From a checkpoint of a small transformer trained on Wikipedia: untied embeddings.
Each number is 128 + 32 x the weight over its row's rms, rounded and kept within 0 to 255. Layers, rows and columns count from 0. The size above them is the row's rms in percent of the matrix's.

# layer 4 MLP down (transposed), 320x128, rms 0.197, rows 262-278, columns 0-63
size [ 99  98  89 111  95 103 106 106 102 103  92  96  99 109 103  94  95]
[[135 153 152 117 111 154  97 168 119 117 140 117 194  96 104 134 130 148 132 107 186 100 108  83  95 132 115 133 151 147 151 180 166 101 148 148 153 188 113 115  98 169 125 166 125 149 118 131  72 110 116 195 183 122  96 191 125 153  85 157 129 130  86 129]
 [ 84 103  71 183 144  99 197 161  90  90 143  89 123 163 115 134 158  78 150  41 138 144 113  95 200 159  88 144 129 147 119 184 142 118 133 137  88 114 117 137 182 146 107 142 156 114  90 104 130 175 128 134 140 175 186 120 139 161 110 178  99 205  77  79]
 [138 137 203 134 126  64  81 170 195 148 115 124 120 103 140  72  83 161 101 141 178 119 138 169  96  83 167 129 119  87 136  66 151 137 157 109 118 119 123  83 138 119  88 117  69 150 100 140 134 125 104 160 150 137 170 124 129 104 125 175  65 114 128 151]
 [ 98 151  98 153 129 149 137  95 111 144  97 134 107 114 188 155 138 114 149 115 127 183 138 129 135  89 117  89 182 178  65 137 108 171 147 147  82 136 130 140 119 128  79  86 113 111 147 139 160  92 140 109 166 140 193 185 152 185  78 138 166 139 123 180]
 [186  81 137 135 123 168 132 110  97 137 108 145  93 128 110 138 140 105  83 149 120  64 140 125  56 116 160  85 137  93 167 153  59 129 136 116 159 151 111 172 158 158  94 139 195 136 149 164 164 145 146  95 129 154 161 127 136  75 122 190 135 100 150 117]
 [124  98 157  92 140 196 112 121  98 112 139 135 151 120 144 101 141 162 135 138  98  93 121 173 117 158  71 156 139 164  71 122 122 125 150 136 142 171 124 214 154 113 153 134 109 141 183  91 119  96  48 157  58 153 120  69 137 171 118 109 141 203 102 106]
 [141  67  98  95  66 135 149 156 138 125 128 222 173 134 101 118 128 156 116 153 120 134 108 135 132 114 100  65 115 124  75 124 179 133 101 116 131 143  86 129 178 166 152 153 102 118 108 146 105 132 155 136 121 132 166 123  98 150 175 142 129 182 120 128]
 [124 156 141  87 107 182 111 150 160 142 178 113 126 100 117 114  93 156 130 115 145 173  99  83 131 127 112 156  86  88  82 108 171 109 148 106 142 128 195 109 178  68 171 133 105 162  95 153 128 148 164 105 115 154 148 154 117 126 131 120  90 177 108 180]
 [125 121 153 106 140 128 103 151 172 210 143  90 152  98 102 131  85 197 184 150 117 134 116  89 112 169 120 141 126  90 149 174 155 108 133 157  98 133 109 138 127 128 169 158 137 122 120 131 116  69  70 116  53  73 192 143 119 187 117 115 148 117 131 104]
 [164 103 142 183 186  82 139 124 125 134  84 145 149  85  52 104  85 147 127 155 135 125  90 148 155 132 102 124 125  37 158 118 134 124 138  93  83  75  99 120 186 144 117 134 147 133 147 128  75  94 147 155 224 119 153 143  93 109 127 120  87 104 127 150]
 [145 133 110 124  96  72 154  79 157 109 116 166 162  91 129 114 174 118 180  85 135 204  97 112 208 145 108 145 111 144 172  89 120 115  91 152 101 105 123 144 133  73 148 115 114 158 171 135 107 124 197 189 130 141 134  93 177 150 160  62 102 117 113 145]
 [162 102 106 141 117 180  75 135  79 112 109 106 107 100 186 178 178 151  91  82 100  81 104  95 149 134 119 132 137 146 181  90  84 108 146  98 114  57  56 109 112 138 108 175 135  76 111  94 188 152 100 119 130 109 142  92 137  92 138  97 180 138 146  95]
 [142 137  48 110 147 146  87 183 165 118 158 122 126 122 184 151 109 103 127 134 144 117 130 143 114 163 164 184  81 217 111 138 155  84 128  80  82 112 123 110 114 103 113  93  99 174 132  98 130 132 149 100  73  71 159  82 159 158 208 143 125 155 159 129]
 [107  82  92 161 117 126 148 196 114 108 138 154 135 140  92  75  27 157 156 166  91 167 162 146 113 113 151  87 106 106 118 178 115 162 153 129 124 125 140 135 136 156  98 117 165 151  73 113 150  80 127 133  93 136 125 173 142  93 121 136 110 173  77 166]
 [114 140 144 116 183 191  97 137 129 153  97 149  67 112 175 142  93 185 108 167 168 163 109 102 182 131  95 130  95  93  99 151 123 137 158 106 128 126  97 171 167 130  85 107 159 183 136 121 126  78 137 122  78 133 101 138  98 144 106 176 139 151 114 147]
 [162 130 184  96 138 140 143 146  88 168 108  41  94 102  87 132 122 137 126 117  98 120 124  82  76 134  82 136  99 162 153 158  89 147 145  73 169 114 114  88 149 161 110 151 149 174 128  91 117 141 106 132 142 103 178 162 108 155 140 149 124  97 190  90]
 [142 152 114 126 162 162  76 150 176 139 163 132 116 144 114 157 100 123 125  76 114 103 157 209  85  86 116 141 169 168 143 157 170  97  94 111  70  83 182 116 124 165 150 140 140 181 163 166  59 118 135 145 102  85 177 117 149  95 136 149 148 128 137 138]]
# layer 4 MLP gate, 320x128, rms 0.207, rows 263-278, columns 0-63
size [101 108 103 102  93 100  95 112 102  97 100  99  91 102  97 104]
[[156 136 107  97  89 124 105 161 103 141 116 116 255 136  53 140  86 150  68 157 109 149 104 114  47 178 196 135 135 157 128 118 109 123 114  94 205  95 174 117 115 200 115 106 119 144 139 134 126 131 133 186  97 138 100 127 105 143 129 166 150 116  91 123]
 [154  80  94 144  96 107 126 136 135 138 165 150 179 155 131  87 129 172 144  98 137 156  55 151  90  99 155 111  59  98 110 126  42 131 123 100 120 147 126 124 157 188  92 109 121 149 144 172 121 138 111 109 167 169 164 159  97  85 123 123  95 115  87 117]
 [143 105 141  98 149 157 160 141  89  83 117  98  72  99 106 150 154 123 158  95 122 148 130 133 156 119  55 122  95 138 175 130 135 135 168 130  76 146 147  82 119 114 181 154 126 125 149 130 159 153 172 160 120 105  78 171 185 102 130 150 134 105 115 131]
 [ 80  84 136 117 116 140  88 132 183 104 191 145 145 178 126 115 114  98 152 173 136 140 131  82 118 120 117  93  77 112 132 114 118 107 103 112 191 189 143 100 185 112 144 164 169 170 110 158 116  82 142 152  93 131 160  54 208 100 147 122  96 171 167 104]
 [106 130  96 172 105 206 121 137 178 164 152 157 161 143 150 163 175 119 151 123  96 104  85 119 133 159  72 106 148 140 119  77 156  75  87 141 111 144 120 146  89 123 112 141 112 142 101 120 192 101 165 131 155 169 176  93 130  94  72  51 122 122  92 149]
 [142 147 102 170 162  90  98 114  94 123 121 141 123 143 142  84 174 107 154 115 157 113 101 162 152 125 135  83 125 122 184 172 126  76 140 132  94 126 139 111 135  78  80 116 182 121 165 162 111 181 139 157  75 109 139 131 139 135 171 125 162 126  78 121]
 [144 130 162 132 156  76 152 125 106 163 144 127 135 109  99  96 195 117 121 152 165  98 126 119 108  95 118 101 135 122 114 203 107 142 149 105 114 140 123  84 128 172 148 186  71 128 109 106 107 123 134 170 118 185 138 142 159  97 135 117 108  96  41 117]
 [118  48 152  97 198 164 165 115 171 144 179 162 134 130 171 134 112 141 111  79 149 129  81 198 172 119 157 127  71 201 111  93  62 128 127  57 153 141 120 156  95 143 120 103 156 182  84  91 111  80 115 111 124 136 159 159  60  72 139  87 156 119 110 119]
 [142  86  94 116  72 143 130 160 132 167  93 132 197  87 110 123 199  62 142 149  95 130  77 112 111 120 116 185 113 114  87 151 102 142 113 140  83 110 147 135  38 182 149 134 136 166 105 131 182  93  81 117 136 157 130  89  86  73 108 124 120  93 102 100]
 [130  95 131 167 120 147 192 177 135 158 152 120 117 105 125  88 117 153 138 155 123  45 127 141  54 140 165 182 140 101 112  93 157 114 181  92 149 171 152 163 166 163 143 203 160  80 149 146 109 152 100 162 165 110 133 107 111  92  90 149 136 112 158 135]
 [161 110 128 146 118 147  79 127  76 133 160 108 184 122 145 133 112 110 153 148  79  64 102 128 160  71 169 102 109 104 114 122 129 133 116 170 169  84 108 168 192 129 115 138 181 186 156 131 102 134 146 147 139 137 100 101 162 148 150 119 123 157 179 132]
 [136 144 176 147 108  96 118 107  73  97 102 110  72 131  93 114  79 178 170  75 119 134 118 132 186  87  85  97 139  87 128 183  73  85 135 147 123 168  97 117 161  95 161 147 105 111 103 118 147  87  98 209 124 176 160 155 112 121  81 138 153  83  82 118]
 [117 104 100 143 119 118 139 134  92 117 116 115 142 152  93 123  84  90 129 141 111 119 137 100 109 116 105 132 147  74 108 139 113 180  81 161 145 174 148 142 153  77 107 108 126 181 191 140 180 127 150  62 140  99  76 117 152 172 133 125 101 130 125  82]
 [144 115 146  88 155 118 117  81 159 137 125 176 127 106 144 152 115 119  89 118 181  87  96 184 119  60 123  70  48 147 120 136  73 146 188  48  97 186 120 150 145 129 144 168  99 179 110 146 110 118 115 164 163 162 137  85 167 103  91 134 136  98 147 113]
 [105 180 126  67  44 123 173 144 107 160 135  69 140 122 105 146 158 103 123 202 138 160  61 152 110 117 112 162 139 128 102 133 138 124 133 153 118 139  76 141 168 103  93 120 120 101 130 132 179 119 131 173 128 135 137 165  91 100 158 111 110  98 113 153]
 [123 110 144 181  81 102 153 119 155 144 141  86 133 102  76 188  97 145 180 140 132 142  99 110 186 120 138 188 167 121 124 142  94 194  87 155 132 156  61 141 149  82 142 180  90  46 157 122 164 122 127  96 161 136 104 118  93  88 147 156 186 115 127 114]]
# layer 4 MLP up, 320x128, rms 0.211, rows 263-278, columns 0-63
size [ 97 103 103 101  89  97  91 102 100  85 101  96  90 105 102 102]
[[114 164  83 110 113 145 128  99 103 106 146 183 193 102  84 147  78 114 156 135 128  92 111 140  83 149 136 153 118 150 127 131 133 111 168 134 160  84 185 112 118 154  98 147 108 120 222 130 100 109 182 192 119 165  97 147 111 135 123 126 188 140 137  93]
 [107 136 147 138  80 104 170 170 101 140 158 188 114 115 141 104 156  91 171 126  43 135 125 203 149 180 146 138 106 177  78 149 153 107 109 126 148 113 129 125 140  84 130 164 164 148 124  66 100  98  80 101 148  73 148 104 105 107 101 173 135 101 132  50]
 [111  76 121 133 118 144 140 121  73  84 142  97  58  60 141 159 165 149 150  96 202 128 162 182 132 124  40  91 117 143 156 180 126 164 146 148 135 123  92 121 157  94 142 130 117 133 128 106 136 128 144 152  99 141 109 107 143 162  79 171 138  91 117 157]
 [164  92 142 123 163 177 110  39  71 119 159 169  94 103 111 117 168 178  78 113  59 158 107 207  92 101 156 111 142 108 121  92 175 132 148 126  78 126  91 175  93 169 102 113 111 115 155 129 104 140 112 153 144 137 102 170  91 153  97 139 166 105 140 124]
 [127 200 126  86 150  81  79 128 101 116 171 154 128 122 110  92 143 148  77 138  78 117 154 153  98 133 159 172 149 116 169 123 176 156 188 118 155 127 158 198 135 158 111 102 123 135 143  75  92 109  99 145  42  61 100 128 119 155 115 160 174 193 137 111]
 [125 142 120  85 113 196 158 161 161  63  94 152 143 108 150 154 148 128 155 131 137 106 104 176  98 132  90  85  37 172 104  92 188 182 116 102 114  95 177  92  33 153 133 132 113  95 137 122 128 130 107 146 151  93  94 136 124 133 110  88 105 118 117 130]
 [152 105 166  72  90  83 143 124 204 103  99 140 128 134 107 138 113 114 121 163  94 128 133 128 164 123 132 170 147  55  53 137 102 122 171 116 163 185 183 129 180 167 110 101 152 152 190 109 146 219 130  96  88  77 166 131 129 168 185 129 127  89 124 159]
 [101  60 127  90 129 151 156  90 126 107 129 133 150 153  94  72  94 120  89 101 105 147 161 145 108 123  75 159 135 126 103 133  70  79 145 144  94 121 142 127 147 142 156 207 151  77 103 173 130  80 163 117 143 169 137 157 121 116 169 151 124 120  67 178]
 [177 131  93 125  87 147 136 105 163 128 112 146 174 102 129 121 117  90 113 125 134  85 136 109 165 125 121 135  95 117  73 112  63 158 136  94 106 152 123 180  74 137 113  91 135 142  73 103 108  91  81 111 173 145 108 141 144  35 144 108  69 137 200  82]
 [103  88 109 151 145  97 113 141 151  83 139 161 140  99 210  93 167  93 154 111 102  97 116 192 133 147 184 130  81 156 126  87 137 193  88 125 142 190 155  97 106 145 135 108 108 125 138 137 144 148 196  87 135  98 167 125 131 152 138  94 129  92 116 122]
 [115 164  85 126 122 148 171 154 121  71 137 123 153 168 126  77 122 200 135 152  96 146 129 135 142  88 130 163 150  68 116 170  83 145  81 139 149  67 159 211 139 122 160 144 128  81 104 143 104 134 131  96 116 129  90 120 104 170 152 174 158 137 105 114]
 [125 165 126  96 143 174 128 161 103 148  75 109  48 138  96  96  88 117 156 117 148 114 111 122 122  66  73 164 132 105 122 121 139  91 111 177 118 153 116 125 187 131 151 168 128 164 153 101 108  93 142 154 123 125 196 162 103 140  79 183 117 121 103 110]
 [151 163 138 152  81 135 160 134 153 136 153 198  96 148 180  81 141 124 126  76  89 201  75  65 150 151 153 126 162 127 107 128 127  57  71 111 121  99 162 122  97 123  81 164  87 145  49 142 106 160 156 119 101 145 135 135 117 174 119  69 204 148 134 115]
 [146  88  80 144 202 117 159 153 109 108 126  89 117  60 162 138 171 114  78 157  75  94 110 133 138 126  97 187 131 145  84 107  95 134 138  74  86 114  99 196 135 149  79 154 152 172 102 133  88 127 109 167  95  93 139 161  76  79 144 108 154 157 116 144]
 [142  95 185 100 136  79 141 154 131 179  98 140  99 123  89 133  93 140 142 119  95 151 173 143 109 185  58 118 129 128 108 153 193  91 142 155 145  96 120 117  83  92 174 120  63 121 150 138 199  87  82 176 125 128 146 134 155 106 152 119 126  85 122 160]
 [176 140 114 116  87  41 156 141 130  66 100 110 163 102 134 131  72 164 161  94 149 113 106 195  86 111 184 142 143 137 106 158 167 153 160 125  98 107  80 148 150 138 152 130 179  59 144 196 115  95  65  97  89 185 137 163 165 125 126 151 147 125 109 119]]